{"vocab_size": 8192, "norm": "layernorm", "norm_place": "pre", "positions": "rope", "bias": "all", "init": "normal", "init_std_o": 0.00806, "learning_rate": 0.00114, "weight_decay": 0.21, "lr_head": 0.0113, "batch_tokens": [16384, 32768, 65536], "max_seq_len": 2048, "max_steps": 9937, "dataset": "wikipedia_en"}
Each number is 128 + 24 x the weight over its row's rms, rounded and kept within 0 to 255. Layers, rows and columns count from 0. The size above them is the row's rms in percent of the matrix's.

# layer 10 MLP down (transposed), 2048x256, rms 0.0712, rows 1644-1657, columns 0-255
size [ 95 101 100  93  98 121 103 104  99 105  93 104 104  94]
[[ 93 121 138 129 172 136 131 151 118 113 110  98 176  95 122 110 137 135 107 137 121 171 119 122 149 124 138 104 119  93 124  99 103 149  94 139 107  77 132 127 101 136  85 128 132 129 123 157 109 138 149  90 140 124 131 112  83 131 153 140  91 109 130 159 130 157 103 127 119  99 123 114 192 141 118  89 139 109 158 154  77 131 153 114 134 142 116 184 112 167  71 113 145 119 137 177 106 133 103 171 117 102 147 117 134 134 191  92 131 148 124 126 182 109 162 129  78 145 134 157 143 116 169 153 107 152 128  88 128 124 115 184 106 128 155 148 102 128 154 156 109 109 153 130  99 160 132 102 118 133 128  95 165 143 125 125 124 151 119 138 120 174 148 183  92 101  97 119 137 125 119 104  99  85 123 136 181 132 152 127 110 126 167 140 171 112 107 160 105 113 125 100 149 123 142 121 104 167 147  86 122 148 101  97 130 115 152 153 115 107  93 128 139 128 156 142 134 117 130 148 118  44 141 108  97 157 141  86 135 154 140 117 156 140 133 108 156 131 111 106 141 120 133 117 154 123 134 126 119 139 128 116 121 133 129 127]
 [130 111 134 101 144 161 100  94  66 157 123 182 124 129 150 106 143 107  54 111 132 119 115 130 128 104 145 140 152 141 160 182 130 104 163 126 148 134 115 146 158 108 135 136 117 144 135 134 127 137 120 111 129  98 122 173 178 139 138 118 133 121 118 155  86 128 111 140 136 119 164 136 154 158  98 133 134 101 123 166  77 131  75 138 137 130 115 140 129 146 130 129 134 137 152 167 124 157  93 126 120 134  87 157  97 102 131 156 111 129 141 103 112 101 120 136  76 147 178 144 116 124 161 151 104 121 115 159 103 108  63 134 159 134  88  93 122 139 140  81 114 125 144 153 139 140 136  94 110 129 115 123 145 165 107 153 165 167 121 138 122 135 137 138 122 129 133 116 154 156 116 118 132 148 132 121 130 167 129 124 137 140 118 113 145 152 112 111 100 187 102 151 123 169 120 141 127 135 108 167 110 149 165 119 115 123 141 157 112 126 142  96  90 111 150 151 169 108 137  97 122 117 126 127 125 150 116 147 109 105  92 141 137  84  63 101 132 121 130 105 118 146  56 125 119  80 161 109  96 151 102  74 130 164 116 100]
 [183 121 144 123 157 121 108 135 123 152 113 145 123 108 127 121 148 102 157 119 166 116 138 171 119 146 110 150 118 151 134 144 150  95 159 121  67 109 138 124 138  97  56 164 123 108 161 144 107 131 125 135 135 146 134 150 120 149 113 126 112  93 141 130 133  79 158 132 128 142 168 184 130 106 115 145 143 149 124 132  70 119 134 162 142 133  92 134 128 139 143 101 133 126 110 175 107 128  61 117  91 112 129 113 100 122 101 158  87 137 115 140 124 106  98 129 149 107 117 116 120 126 150 130 123 139 152  80 108 140 157  75 137 108 167 123 106 138 121 139 116 125 118 128 125 123 110 112 163  97 166  92 130 134 155 149 137 150 164 115 122 130 147 131 108 119 152 130 156 121 105 151 183  91 131 147 176 113 148 184 119 108 161 134 133 154 109 112 102 166 130 144 147  98 112 114 135  90  81 135 135 133 148 104 139 140 149 127 106 140 134 108 127 128 121  81 149 129 114 109 116  95 208 139 132 137 110 127 148 125 100 123 189  86 144 152 157  65 172 127  94 148 168 153 115 111 134 138 147 114 145 127 123 126 103  99]
 [116 138 108 120 124 106  81 142 136 143 123  65 118 109 168 138 132 123 152 121  69 132 141 132 115 158 147 137 182 115 170 145 101 106 114 122 138 116 147  78 177 122 144 173 148 135 154 140 159 177 109 124 167 152 115 102 133 142 147 143 104 100 147 143 114 159 139 170 136  99 100  92 157 113 117 112  86  89  96 134 127 202 141 134  87 131  98 133  87 100  93 124  78 115 137 113  98 129 137 119 127 104 153 144  92 146 197 127 107 112 161 136 150 132 120 185 154 137  98 121 152 124 121 145 113 109 133 167 163 135 135 123 133 109 132 106 102 168 105 193  97 147 135 140 161 146 118 119 111 133 112 104 116 125 113  80 126 115 161 103  83 136 113 145 119 161 113 150 118 110 125 128 117 116 159 140 122 142 130 128 121 138 143 124 118 125 146 136 143 153 137 131 175 165 133 116 134 133 128 156 170 111 184 103 119 104 138 134 135 111 138 130 122 159 143 115 109 102 108 134 102 101 115 112 136 143 125 102 130 129 121 141 146 179 130 121 175 125 101 105 109 115 121  97 155 127 136 105 130 147 122  89 158 152  94  75]
 [109 129  90 147 134 127 134 115 174 172 109 120 142 131  84 129 129 133 106 137 132 118  97 123  87 105 184 100  98 113 113 121 119 157 102 161 116 134 150  89 113 148 103  97 147  97 141 127 129  88 135 139  77 134 160 116 122 109 101 120 175 133 148 110 120 156 133 124 116 135 112 114 144 163 104 139 124 125 133 130 111 183 144 110 139 114 154 162 163 150 140 146 137 121 143 135 136 101 108 127 134 111 130 145 136 132 120 142 169 131 133 108 148 120 123 130 135 105 132 150 139 144  85 124 159 158 107 124  95 118 130  87  55 121 133 124 111 142 157 247 126 102 103 138  87  96 137 123  94  97 106 112 123 133 121 114 112  54 133 139 129 117 127 122  88 144 146 142 122 100 126  94 192 143 163 152 164 111 120  81 152 181 120 115 124 135 126 119 121 124 131 148 102 142  91 125 136 144 139 135 120 136 190 136 126 139 142  95 106 120 169 133 147  96 139 155 165 159 126 115 136 127 121 134 154 117 121 115 120 149 103 103 102 171 122 127 109 156 143 165 129  96 134 174 121 108 143 119 132 121 108 148 134 187 145 143]
 [137 181 125  92  90 163 124 130 175 164  98  78 121 107 107 156 142 150  87 132 111 136 151 143 122  94 163 101 123 160 159 127 120  94 142 127  94  90 144  83 123 124 169 119 123 166  98 123 113 162 117 144 126  90  98  93 125 135 127 159 102 119 115 119 135  83 105 132 151 156 149 144 145  64 127 113 107 145 118 121 131 139 131 142 153 173 134 124 160 120 154 138 138 119 128  83 126 108 152 114 142  87 130 150 136 119 182 182 109 121  73  82 111  98 133 143  83 132 129 155 148 172 192 104 137 121 119 131 160 130 124  93 114 132 108 104 102 141 136  99  99 116 128 139 132 123 145 137 111 139  93 146 156 149 155  99 119 103 104 129 129 147 112 107 152 152  99 132 118  91  97 140 124 119 146 103 124  89 123 133 117 104  60 139  99 173 138 113 142 146 147 122 133  99 124 114 130 149 107 137 157 144 128 107 148 174 128 148 103 155 152 125 113 134 134  97 107 153 106 131 133 161 112 162 148 136 139 116 141 137 111  83 120 131 119 119 138  82 127  96 145 127 157  92 132 165 139 119 188 162 157 127 153 140 129 149]
 [114 155 123 151 118 128 126  77 116  90 113 112 146 136 145 118 128 141 133 113 124 147 129 115 136 133 128 108 102 128 134 110  99  83 161  73  99 109  93 137 126 135 130 149 145 133 123 142 152 130 158 120 123 122 143 116 114 106  79 161 134 135 147 148 131  94 141 154 136 106 119 140 110 158 119 121 132 147 130  85 131 122 104 152 167  79 142 122 114 129 114 121 119 116 141  99 146 105 148 145 130 120 127  74 162  90 116 128 118  82 148 114 138 124 191 104 123 119 125 151 149 152 120 204 173 119 165 164 133 112 112 152 189  91 139 121 137 121 145 194 121 132 200 155 123 132 116 130  97 144 135 123 125 136 135 155  76 145 164 112 112 130 118 104 125 102 119 135 126  76  89 132 152 135 119 129 154 120 135 161 113 105 109 120 111 168 107 111 155 108 134 129  91 140 164 127  67  99 104 141 108 149 135  88 150  84 126 155 167 120 195 157 136 121 151 139 127 107 144 144 122 139 153 127 131  72 149 107 167 109 125  86 153 150 127 151 109  81 117 112 141 133 131 142 159 140 139 139 165 116 102  97  97 139 159 149]
 [145 156 172 113 134 123 125 153 122 135 122 126 194 102  97 141 120 116 162 137 154  94 145 117 117  96 103 148 185 172 122 167 134 132 129 143 121 115 139 119 128  96 106 144 158  99 142 122 100 104 138 119 143 139 140  99 121 106 115  75 122 117 147 128 115 118 154 133  97 106  76 116 171 153 143 117 125 136 182 131 141 103 162 131 141 108 126  95 128 112 160 124 104 118 108  77 149 146 102  91 163 110 179 142  83 157 110 134 106 113 115 146 107 112 116 119 130 155 118 130 156  80 126 155 105 136 139 108 143 160 127 126 119 149 131 159 141  89 133 139 120 146 105 124 116 155 166 166  91 126 131 107 141 175 120 108 141 137  99 167 174 108 150 116  93 145  88 118 105 162 166 107 130 126 115 108 126 133 149 121 150 192 157 124 127 132 117 124 141 127 130 121 139 128 145 117 150 165 169  73 153  86 163 102 152 107 132 141 136 119 138 133  92 136 146  81 123 106 170 101 156 108  93 124 126  71  96 156 126 116 158 150 155 132 142  99 124 130 160 123 133 124 135 129 113  97 123 149  69 118 183 141  96  99 116 115]
 [ 89 129  84 117 140 129 129 121 129  77 101 103 156 157 107 154 156 138 102 116 111 142 113 138 161 145 107 120 123 130 148 140 100  88  91 139 136 126 126 191 119  84 106 121 124 127 108  96  81 104 150 145 148 108  95 122  69 159 146 143 150  79 171 155  96 134 117  96 128 115 107 138 142 157 102 129 135 168 113 125 142 149 126 175 106 127 138 147 146 102  81 163 140  96 139 127  96 137 121 121 105 171 110 132 149 123 139 114 122 134 132 128 139 144 102 128 147 103 163 140 134 169 110 104 113  90 128 135 141 100 175 121 136 142 134 162 137  93 135 157 125 128 135 119 138 138 135 139  62 112 141 135 140 151 108 125 129 143 161 135 115 118 135  95 107  90 135 102 133  85  79 146 144 158 137 155 121  84 124 121 103 116 153 122 130  97 102 134 105 130 140 124 127 152 171 107 142 116  84 151 215 125 128 128 133 107 169 141 146 128 113 126  87 115  74 154 115 163 181 107 118  98 153 173 129 125 150 124 131 115 107 158 152 126 129 156 146  93 117 119 156 169 115 142 116 110 184 155 131 134 108 152 129 111 124 167]
 [122 107 141 137 133 108 122 128 123 126 119 112 125  96 143 185 144  95 151 114 144 104 141 126 147  77 105  77 131 127  91 178 112 103 103 111 138 174 171 156 131 104 136 110  96 163 117 116 116 160 104 136  82 162 129  91 108 127 115 113 155 185 106 161 143 131 155 127 103 137 130 148 107 140 136  90 131 140 103 148 112  99 124 171 163 156 124 122 150 108 107  92  71 114 158 121 148 128 146 131  98 136 171 137  83 126 126 172  86 126 171 129 144 121 141 132 100 100 112 136 172 142 149 130 131 151  99 124  96 112 151 144 149 115 171 178 148 150 160 184 133 167 124  88 134 117  99 167 139 169 122 140 137  81 115 108 158 135 126 129 163 101  82 125  97 162 129 142 117 114 147 148 114 103 122 152 158 127  79 108 108 128 119 169 126 134 126 167 130 125 176 132  91 121 106 126 130 106 100 113 113 135 143 109 108 181 122 118  60 147 107  97 162 131 108 133 114 144 141 113 138 139 159 120 112 142 102 129 131 136 111 131 127  95 134 124 145 123 145 128 139 104 164 122 129 103 112 179 122 132 129 144 131 148 112 104]
 [ 91 129 152 152 120 145 110 119 114 144  55  57 139 136 128 111 167 132 141 136 124 171 149 125 108 132 137 123 105 150 123 133 113  93 130 142 126 134 100 136 163 154  81 135 125 116 158 145 166 161 118 128 141 120 115 109 133 125  99 171 160 110 121 140 148 134 159 139 113 136  74 120  87 152 128 119 108 125 115 175 135 137 162 128 124 132  98  98 115 122 106  93 155 175 151 125 130 118 143 129 150 109 171 169 135  98 129 122 141 119 108 135 170 152 149 121 153 125 139 148 162 113 121 156 110 147 117 167 104 118 107 117 147 126 155 130 144 123  98 221  84 114 143 110 118 174 169 136 140 166  92 102 124  81  84 133  97  96 136 103 134 102  89 111 106 161 102 128 135 125 131 116 110 148 107 132 149 158 126 112 124 128 104 164 144 136  77 117  67 123 108 151 141 115 156 135 101 159 151 140 113 134 131 115 105  91 162 142 136 148 113 134  78 145 132 139 118 118  93 135 124  99 105 122  96 133  95 153 132 112 171 153 130 144 119 118 147 132 132 132  96 138 123 136 120 182 143 111 123  96 150 102 139 192 124 128]
 [ 97 111 171 112 153 103 139 155 102 137 137 123 140  94 105 127  99 168 165 105 150 165 123 183 136 124 133 132 119 149 115 103 125 129 127 125  95 123 142 120 132 124 134  99 101 144 127 130 177 148 172 143 177 129 103 107  73 129 130 112 119 147  92 138 134 151 155 102 115 143 113 118 127  93 112  88 151 145 101 209  79 114 113 172 107  99 130 106 113 135  94 130 127 123 111 110 127 116 134 115 130 150 101 188 145 167 114 141 105 127 115 134 146 119 146 155  96 121 156 106 122 157  82  66 154 143  70 125 111  99  98 137 149 109 172  99 109 110 119 129 131 165 111 115 112 153  93 114 181 119 149 131 126 119 149 103 175 143 115 165 144 133 184 139 124 113  99 131  98 135 108 119 156 161 134 125 159 116 157  73  93 148 118 101 143 153 115 122 131 120 109 114 140 100  94 103 101 127 100 148 125 133 109 115 104 114 144 126 149 118 165  97 138 115  99 155 158 113 106 128 104 116 134 166 113 117 191 151 123 120 145 146 135 137 166 152 114 107 142 120 132 168 128 169 140 147 135 112 133 122 130  97 117 117 160 145]
 [112 131 143 170 168 120 133 152 126 148 143 101 127 126  99 104  80 110 126 110 129 142 102 127 138 113 113 114 100 153 126 104 114  60 118 114 113 133 112 174  94 122 167 109 147 120 121 147 116 126 143 138 155 101  94 150 132 122 122  82 123 123 111 107 100  99 200 126 106 101 123 140 132 114 135 150  88 158 119 127 118 112 129  96  90 145 140 139 157 125 135 140 146 168 180  85 134 164 128 126 165 126 164 158 100 122 129 140 115 135 125 148 128 135 158  79 152 148 111 165 142 161 145 125 118  64 131 114  93 124 129 128 108 136 139 117 105 124 117 103 108 100 148 128 149 137 124 112 172 102 150 146 111 136 139 102 106 136 118 108 120 135 163 137 127 141 113 110 123 135 105 102 136 108 167 136 143 184 121 176 158 115 161 101  81 152 143 157 136 150 144 103 161 131 181  73 149 141 101 165 153 143 125 123 107 131 198 150  94 110 130 153 110 119 131 154 103 134 113 128 121 108 142 142  85 120  86 113  77 155 128 132 132 150  78 143 143 174  96 123 119 114 151  67 127 117 142 134 130 112 146 111 111  79 151 118]
 [129 111 122 153 139  74 164 164 141  89 105 144 128 171  98 139  99 167 119 124 125 145 115 143 132 154 140 140 127 111 152 128 156 156 175  82 133 130 135  98 157 113 163 118 164 118 109 108 139 110 132 127 175 151 130 197 144  99 100 157 156 137 105 151 121 127 131  85 137 143 115 126 129 147 156 214  87 163 116 127 112 105 122  96 130 105 157  90 103 124 131  98 106 112  93  87 108 123 145 128 113 116 148 110 138 146 112 100 133 140 154 127 133 109 182 127 134 139 165 139 102  61 130  73 133 120 155 141 144 137 103 102 139 166 168 172 109 118 143 177 104 128 121 114 133 104 124 113 109 154 100 117 131 128 133 133 133  83 106 117 105 132 104 136 127  82 154 119 184 144 126 151  94 140  99 153 131 170 122 149  96 141 105  87 134 139 134 113 141 101 164 136 144 131 131  98 136 149 102 121 141 119 141  92 132 129 115 116 107 119  95 120 107 112 132 146 151 194  83 123 131 103 134 115  90  99 113 144 101 127 139 156 124 145 124 137 122 124 124 110 135 125 151 128 156 113 142  70 180 138 122 137 153 108 130 129]]
# layer 10 MLP up, 2048x256, rms 0.0758, rows 1645-1657, columns 0-255
size [ 99 102  93  89 126 108 102 100 103  95 104 108  93]
[[144 146 120 110 136 148 146 145 142 126 127 126 119 112  82 114 120 152 171 150 153 151 124 122 124 131 129 154  52 111 111 157 141 110 106 166 133 104 118 175  99 100 106  85  94 129 103 119 117 148 131 142 109 174  99 140 163 115 139 139 135 139 141 121 118  94 132 115 149 125 130 113 157 114 137 126  96 152 120 102 125 108 153 103 114 177 156 132 120 131 122 156 152 103 172 151 152 189  87 122 132 111 107 125 123 117 180 146 121 119 125 149 156  84 151 149 123 127 150 134  93 142  94 136 124 118 132 141 133 103 141 161 116 110 109 131 129 130  83 117 153 137 158 128 123 147 147 146 149 141 107 162  83 142 152 154 122 163 132 145 156 108  94 111  83 172 102 129 148 143 119 114 102 134 166 144 117 150  74 149 149 176 183 123 105  76 126 120 125  92 143 109 127 147 132 132 104 158 144 143 106 153  71 114 121 143 156 125 122 110 135 133  98 162 168  87  87 133 127 129 108 137 109 146 108 144 166  85 119  96 108 120 101 138 132 162 157 146  99  91  96 143 151 106 117 192 114 129 102 101 104 128 165 129 160  93]
 [134 164  76 111 109 130 120 141 120 150 130 115 145 119 141 152 159  76 152 129 154 155  88 136 113 150  86 146 108 125 124 128 154 121 128 198 169 133 154 118  68 126 102 112 149  85 127 129 114 124 137 117 116 139 122 156 133 145 131 147 130 150 124 115 124 125 137 150 179 135 147 165 113 116 110 165  97  99 124 115 133  94 135 107 117 122 122 157 130 163 105 118 170  82 155 166 130 151 104 118 130 152 138 140  97 125 150 152  73 165 148 167 163  99 105 122 146 133 142 106 109 153  97  82 164 131 141 130 130 124 144  81 145 172 105  89 118 113 133 121 154 130 109 107 119 158 154 132 183 124 120 137 134  94 119 144 122 132 123 143  66 143  91 129 118 127 106 151 146 106 117 115 112 122 121 139 141 161 147 150 119 134 120 137 138  73 135 131 131 143 155 142 102 137 124 105 104 120 106 145 173 128 130 109 185 132 137 156 116  98 128 134  95 171 121  67 132 120 179 131 129 181 135 142 131 122  91  95 158 102 133 122  92 122 104 110 160 153 119 135  96 123 155 111 110 139 103 157 107 154  91  89 125 107 178  98]
 [113 142  96 109 107 118 124 158 137 133 119 123 155 100 120 133 127 134 178 157 113 131 118 122 121  84 117 158 123 108 103 140 131 124 164 103 134 100 121 135 153 114  93  94 112 159 128 116 125 149 177 146 108 133 113 125 130 156  98 114 140 147 148 149 146  90 103  88 153 144 133 142 199 131 150 135 156 154 120 128 122 134  40 131 159 166 108  72  84 113 169 105 123  79 109 108 157 128 182 144 136 155 117 149 113 126 132 128 125 113 106 165 142 144 119 143 136 101 142 156  88 129 117 165 130 133  97 135 116 138  89  86 186 137  97 146 144 129  98 121 120 174 100 112 144 133 150 131 100 114  96 148 182 121 130 124 167 134 156  79 118  95 100 123 105 132 112 115 161 126 130 121 139 110 133 155 112 152 103 113 139 150 143 138 133 101 158  78 138 123 126 122 132 123 144 146 145 140 124 112 110  93 113 143 114  96 121 121 115 174 130 144 141 157 135  89 134 144 134 127 102 138  99 109 135 149 177 149 137 133 166 132  98 125 120 135  99 157 124 148 107 128 109 153 146 186 110 134 100 108 123  85 167 158 145 199]
 [146 139 103 117 122  96 156 146 115  99  88 120 124 141 175 123 187 177 125 104 102 117 123 160 151 129 126 158 131 169 103 147 140 121 127 134 128 109 108  99 126 110 176 142 121 113  73 114  88 129 114 135 152 157 170 107 181 106 164 114 145  93 105  85 138 119 111 124 149 109 190 155 164 132 133 128  98 125 120 148 124 178 118 126 161 122 100 137 106 108 157 166 126  96 125 132 136 100 102 130 141 158 114 126 112  97 156 148 118 133 115 178 107 139 115 112 138  91 104 119 151 139 159  98 141 125 112 152 160 123 163 144 132 161 136 112 169 179 101 104 142 165 117 128 112 128 134 170 127 132 123 128  87 107 113 134 137 127  86 154 133 128 138 142 159 123  94 181 178 163 121  97 134 129 129 120 161 164 117 115  95  75 124 117 135 102 143 109 139 142 141 138  79 133 143 103 158 136 139 108 140 178 140 137 161 136  90 141 108 180 104 131 128 140 136 119 136 120 115 147 104 145 132 149 117 140 119  95 114 132 122  91 108  79 155 141 146 160 105 103 175 131 113 121 146 117 126 133 112 124 131 143 168  74 117  85]
 [141 139 117 164 161  97 146 140 129 147  81  86 171 114 140 129 103 149 167 122 104 136 115 111 156 126 112 112 110 149 133 120 181 139 118 132 179 131 108 139 151 138 118 123 137 175 107 127 139 118 100 176 151 101 134 163 165 145 136  94  90 111 125 120 108  89  96 156 116 110 171 130  88 128 121 170 118  98 121 151 127 119 136 143 129 113 122  97 115 165 167 105 106 122 141 136  95  95  88 139 113 140 105  99  94 113 103 122 143 141 139 141 145 135 137  90 184 141 123 195 150 119 131 147 124 162 132 141 121 137 140 123 125 145  90 139 114 116 121 109 107 208 136  92 129  91 136 159 119 102 121 137 139 120 144 132 126 111 132 105  65 123 168 156 121 113 150 152 123 143 112 162 163 128 103  97  57 143 149 163 169 128 119 147 107 126 139 101 155 100 108 152 128 100  81 158 141 117 126 141 113 124 153 157 109 125 131 146 129 159 127 111 151 136 184 141 105 140 153 128 117 148 109 156 127 125 155 122 118 145 162 122 130 135 135  64 124 133  75 153 120  94 128 139 118 132 145 129 132 113 106 120 112 159 141 189]
 [ 97 207  66 125 145 119 135 137 150 107 157 128 133  71 184 122 136 161 123 122 161 141 140 131 117  91 124 139 112 133 114 109 132  91 139 131 124 126 104 149 119 152 114  59 129 145 140 125 147 131  95 116 129 143 138 141 110  82 148 136 142 137 131 138 147 136 140 128 131 144 112 153 160 119 120 147 134 125 173 123 168 118 105 102 121 114 102 158  97 104 127 128 176 131 164 123 172 132 107  99 112 146 107 138 108  92  51 111 168 147 158 146 141 108 149 102 126 138 133 136 100 145  97 198 126  87 144 158 118 183 131 164 136 151 143 101 110 115 126 111 119 138 131 122  90 139 118 138 133 152 140 142 156 129 159 124 100 144 129 139 152 100 137 129  92  77 124 121 142 135 122 144 136 179 111 121 113 103 136 138 114 172 137 124 125 125 122 179 194 130  86 146 101 131 136 154 136 160 156 100 139 107 121 129 144  97 107 111 128  93 171 109 125 128 116 121  95 118 105 146 132 112  86  71 116 136 165  89 159 122 147 121  94 144 123 118 122  99 116 120 142 140 127 123  78 151 140 122  93 116 131 110 138  90 107 145]
 [124 146  58 127 166 150 142 143 124  93 163 135 110 114  90 103 160  79 116 128 197 132 137 113 121 153 123 137 115 116 137 134 140 145 114 141 101 176 139 123 114 155 215  77 120  99 135  81 174 146 126 122 116 152 114 138 111 117 122 100 147 139 115 150  83 142 111 133 123 120 125 125 148 107 140 115 127 134 126 129 159  58 126 112 135 159 114 162 131 122 159 153 134 115 118 139 123 125 166 114 125  91 137 119 150 204 172 160 119 145 148 111 107 111 133  93 142 114 158 137  93 131  93  84 103 162 107 151 129 127 135 121 116 142 125 120 158 194 133 101 163  85 104 112 113 109 125 119 139 110 137 118 116 155 118 145 119 107 110 112 103 130  89 135 144 141 150 117 161 130  99  99  81 151 119 178 143 128 139 124 108 129 135 150 126 121 128 127 135 121 127 171 163 132 129 145  88 140 145 161 116 110 147 108 123 145 122  73 112 154 139 160 180 138 123 133 139 135 161 126 125 161 131 159 136 119 160 106  99 115 116 119 133  92  63 114 123 116 154 138 129 118 156 133 123 148 124 142 135 175  81 145 143 139 126 119]
 [ 92 135  93 106 151 119 140 108 140 151 138 115 154 114 165  72 184 117 132 133 135 136 158 132 120 124 117 139 140 123 146  84 112 133 159 200 155 102 133 113 125 144 147 113  96 139 132 120  93 112 103 117 121 146 128 142 124 115 110 121 106 160 147 128  89 156 119 117 118 218 106 139  80 133 146 113 121 149 158 126 137 102 114  83 145 127 122 126 125 116 151 152 175 131 145 148  95 114 152 122  95 203 124 113  82 117 138 142 108 132  95 185 154 122 150 131 122 121 122 175 126 127 124 149 108 130  92 145 115 139 126 118 142 103 135 133 138 111 171 115 152 122 102 116 146 112 108 122 128 188 110 129 151 102 146 124 136 136 146  95 147 147 127 102 106 113  95  91 154 119 126 153 111 164 138 169 127 162 117  97 115 107 126 169 128 150 147 136 171 117 142 128 137 102 105 102 182 168 118 114 105 142 150 109  98 112 160 149  77 121 110  88 124 133 141 131 122  95 153 144 129 153  89  74 116 147 150  95 110 117 119 139 125 108 129  92 185 122 159 162 132 120 104 145 148 148 102 140 143 159 111 114 129 106 143 167]
 [123 120 138 139 140 110 148 151 140 130 128 131 175 122  98  81 127 107 129 130 142 136 129 145 154 146  90 136 103 141 148 134 152 138 104 156 110 130 138 129 143 162 191 107  76 168 121 146 140 158 141  90 117 176 126 153 153 123 131 131  85  79 134 139 124 124 132 123 114  98 179 134 145 120  93 119  64 151 131 125 123 107 121 172 136 111  67 121 137 131 118 114 125 126 152 106 122 131 122 109  85 137 121 146 109 183 123 161 106 168 121 116 157 124 139 164 111 156 164 164 156 181 133 139 148 140 129  59  84 147 136 136 123 158  84 138 134 144 110 112 134 139 161  94 115  61 150 127 139 184 108 150 120 140 109 140 159 115 123 142 114 108 155 150  90 131 147 126 137 189 121  80 108 143 142 199 128 124 131 145 109 107 154 118 146 149 147 106 135  98 134 137 113 108  98 110 131 133 135 139 150 122 123 137 122 143 134  97 106  81  97 143 128 141 145 143 130 135 119 139 164 121 110 116 132  99 125 169 112  90 135 129  94 118  86 108 116 129  74 134 115 103 110 128 125 143 140 120 127 129 133 162 115 135 195 110]
 [ 96 111 125 123 137 145  98 127 137 124 109 136 123 133 140 129 123 106 123  91 157 152 146 165 132 120 144 152 140 155 111  91  96 172 111 176 159 124 118 160 158 165  86 130  86 105 178 155 138 136 110 105 138 112 134 143 114  94 153 139  71 106  90 135 112 107 141 165 133 136 110 145 139  99  98 152  93 121 173 158 122  65 116  76 129 134 126 117 136 128 121 134 132 114 135 156 191 100 151 142 100 136 118 125 110 168 114 124 132 144  84 148 150  87 175  83 130 119 117 150 138 163 116 124 135 113  87 117  99 159 139 138 144 155  96 146 116 118 115 120 149 138 105 131 116 104 147 132 159 158  90 171 119 114 143 132 128 140 141 123  90 122  93 159 108 132 112 109 170 109 148 130 139 124 115 115  97 133 147 160 111 137 141 128 159  61 186 131 112 100 115 109 147 135 117 129 177 101 119  61 109 159 135  99 129 132 111 158 143 124  91 118 129 124 163  88 111  93 153 117 157 128 124  89 124 111 155 143 129 145 102 147 106 100 131 120 113 145 111 180 169 134 138 109 101 171 131 155  92 126 147 128 138 108 123 136]
 [122 137 129 115 163 162 122 139 138 100 157 112 134  89 158 124 123 160 108 127 154 132 136 155 142 151 137 149 103 107 137 109 132 166 132 106 129 111 139 126 140 121 188 105  80 152 129 112  99  80 176 108 139 117 143 127 108  92 127 123  96 118 141 121 135  97 100 101 104 164 135 157 146 144 149 152 156  88 127 116 163 172  96 100 117 131 154 128 138 113 109  53 119 112 177 108 118 108  88 135 111 143 153 146  95 184 128 134 105 158 119 135 132 135 130 126 144 132 167 101 133 132  74 171 142 146 122  99 129 157 110 104 142 120 137  99 138 135  75 112 151 112  80 136 127 144 102  82 123 130 158 124 119 128 143 116 143 146  97 118 158 125 111 148 156 145 106 156  85 138 151 163 133 149 117 116 144  81 126 128 103 215 159 137 143 146 126 170 145 133 142 132 118 130 112 129 128 146  87 110 137 165 132 134 167 116  93 135 131 143 159 132 144 125 122 109 145 109 144 132 152 159  89  89 119 117 136  99 119 114 118 212 111 116 139 118 133 148 119 152 165 145 131 116 111 142  79 131 113 134 109 110 121 163 176 113]
 [119 131 106 112 128 132 162 161 132 151 161 121 130 121  98 136 142 103 125 168 156 124 119 134 119 105  93 143  96 121 112 167 140 116 138 122 209  94 167 129 127 118 147 134 147 146 131 162  97 126 118 174  90 129 137 155 161  89 144 109 108 138 153 130 114 136 162 130 120 121 182 168  89 123  78 159 128 112 134 105 139 114  63 126 171 156 142 122 101 119 158 138 135 104 152 134 171 123 132 124 123 144 148 155 105  84 175 121 128 128 153 168 128 147 134  91 125 117  99 128 149 131 133 129 162  97 112  94 158 125 143  70 126 162 110 143 125 180 150 118  85 124 120 145 145  91 130 137 137 111  96 144  83 144 162 155 146 126 102 110 120  95  97 101 115 156 104 113 103 146 126 119 122 117 139 112 149 163 125 138 143 129 117 132 149 119 158 109 183 112 149 123 144 117 118  92 133 140 163 132 123 168 129 150 121  99 148  99 124 141 156 123 157 119 136 111  82 133 130 165 120 143 127 129 116  98 100 132 116 126 108 135  76 125 104 136 108 168  76 127 137 126  78 128 128 143 130  98 125 176 130 132  89 147 198 161]
 [135 192  82 105 143 119 149 132 172 155 130 121 124 114 102 125 141  82 139 130 156 133 120 125 127 101 128 142 132 180  74 122 108  97 135 121 127 180 103 142  97 114 152 139 152 143 133 146 187 134 105 100 156 191 117 162 105 136 114 109 124 147  90  99  81 123  70 134 137 126 164 129  93 115  88 137 152 150 127 148 144 164 112 127 114 110 169  99  84  98 133 157 176  76 119 121 134 164 105 107  90 143 102 154 121 112 134 119 151 142  93 166 155  79 119 126 146 171 127 154 167 107 143 103 121 128  89 125 125 141 128 140 173 127 126 141 129 127 114 109 162 111 102 105 121 177 124 141 109 110  91 139 170 139 128  95 122 126 103 113 180  68 136 103 103 133 121  89 124 102 144 121 106 123 114  86 112 149 109 130 142 146 131 145 104 145 132 148 105 138 126  87 117 123 142 127 123 150 111 126 119 186 132 151 107 154 104 138  98 110 146 131 152 162 112 123 137 118 132 128 146 125 121 170 116 138 110  70 142 116 137 153 143  78 161 120 158 141 123 130 129 152 119 137 149 130 146 129 128 168 145 111 134 129 134 125]]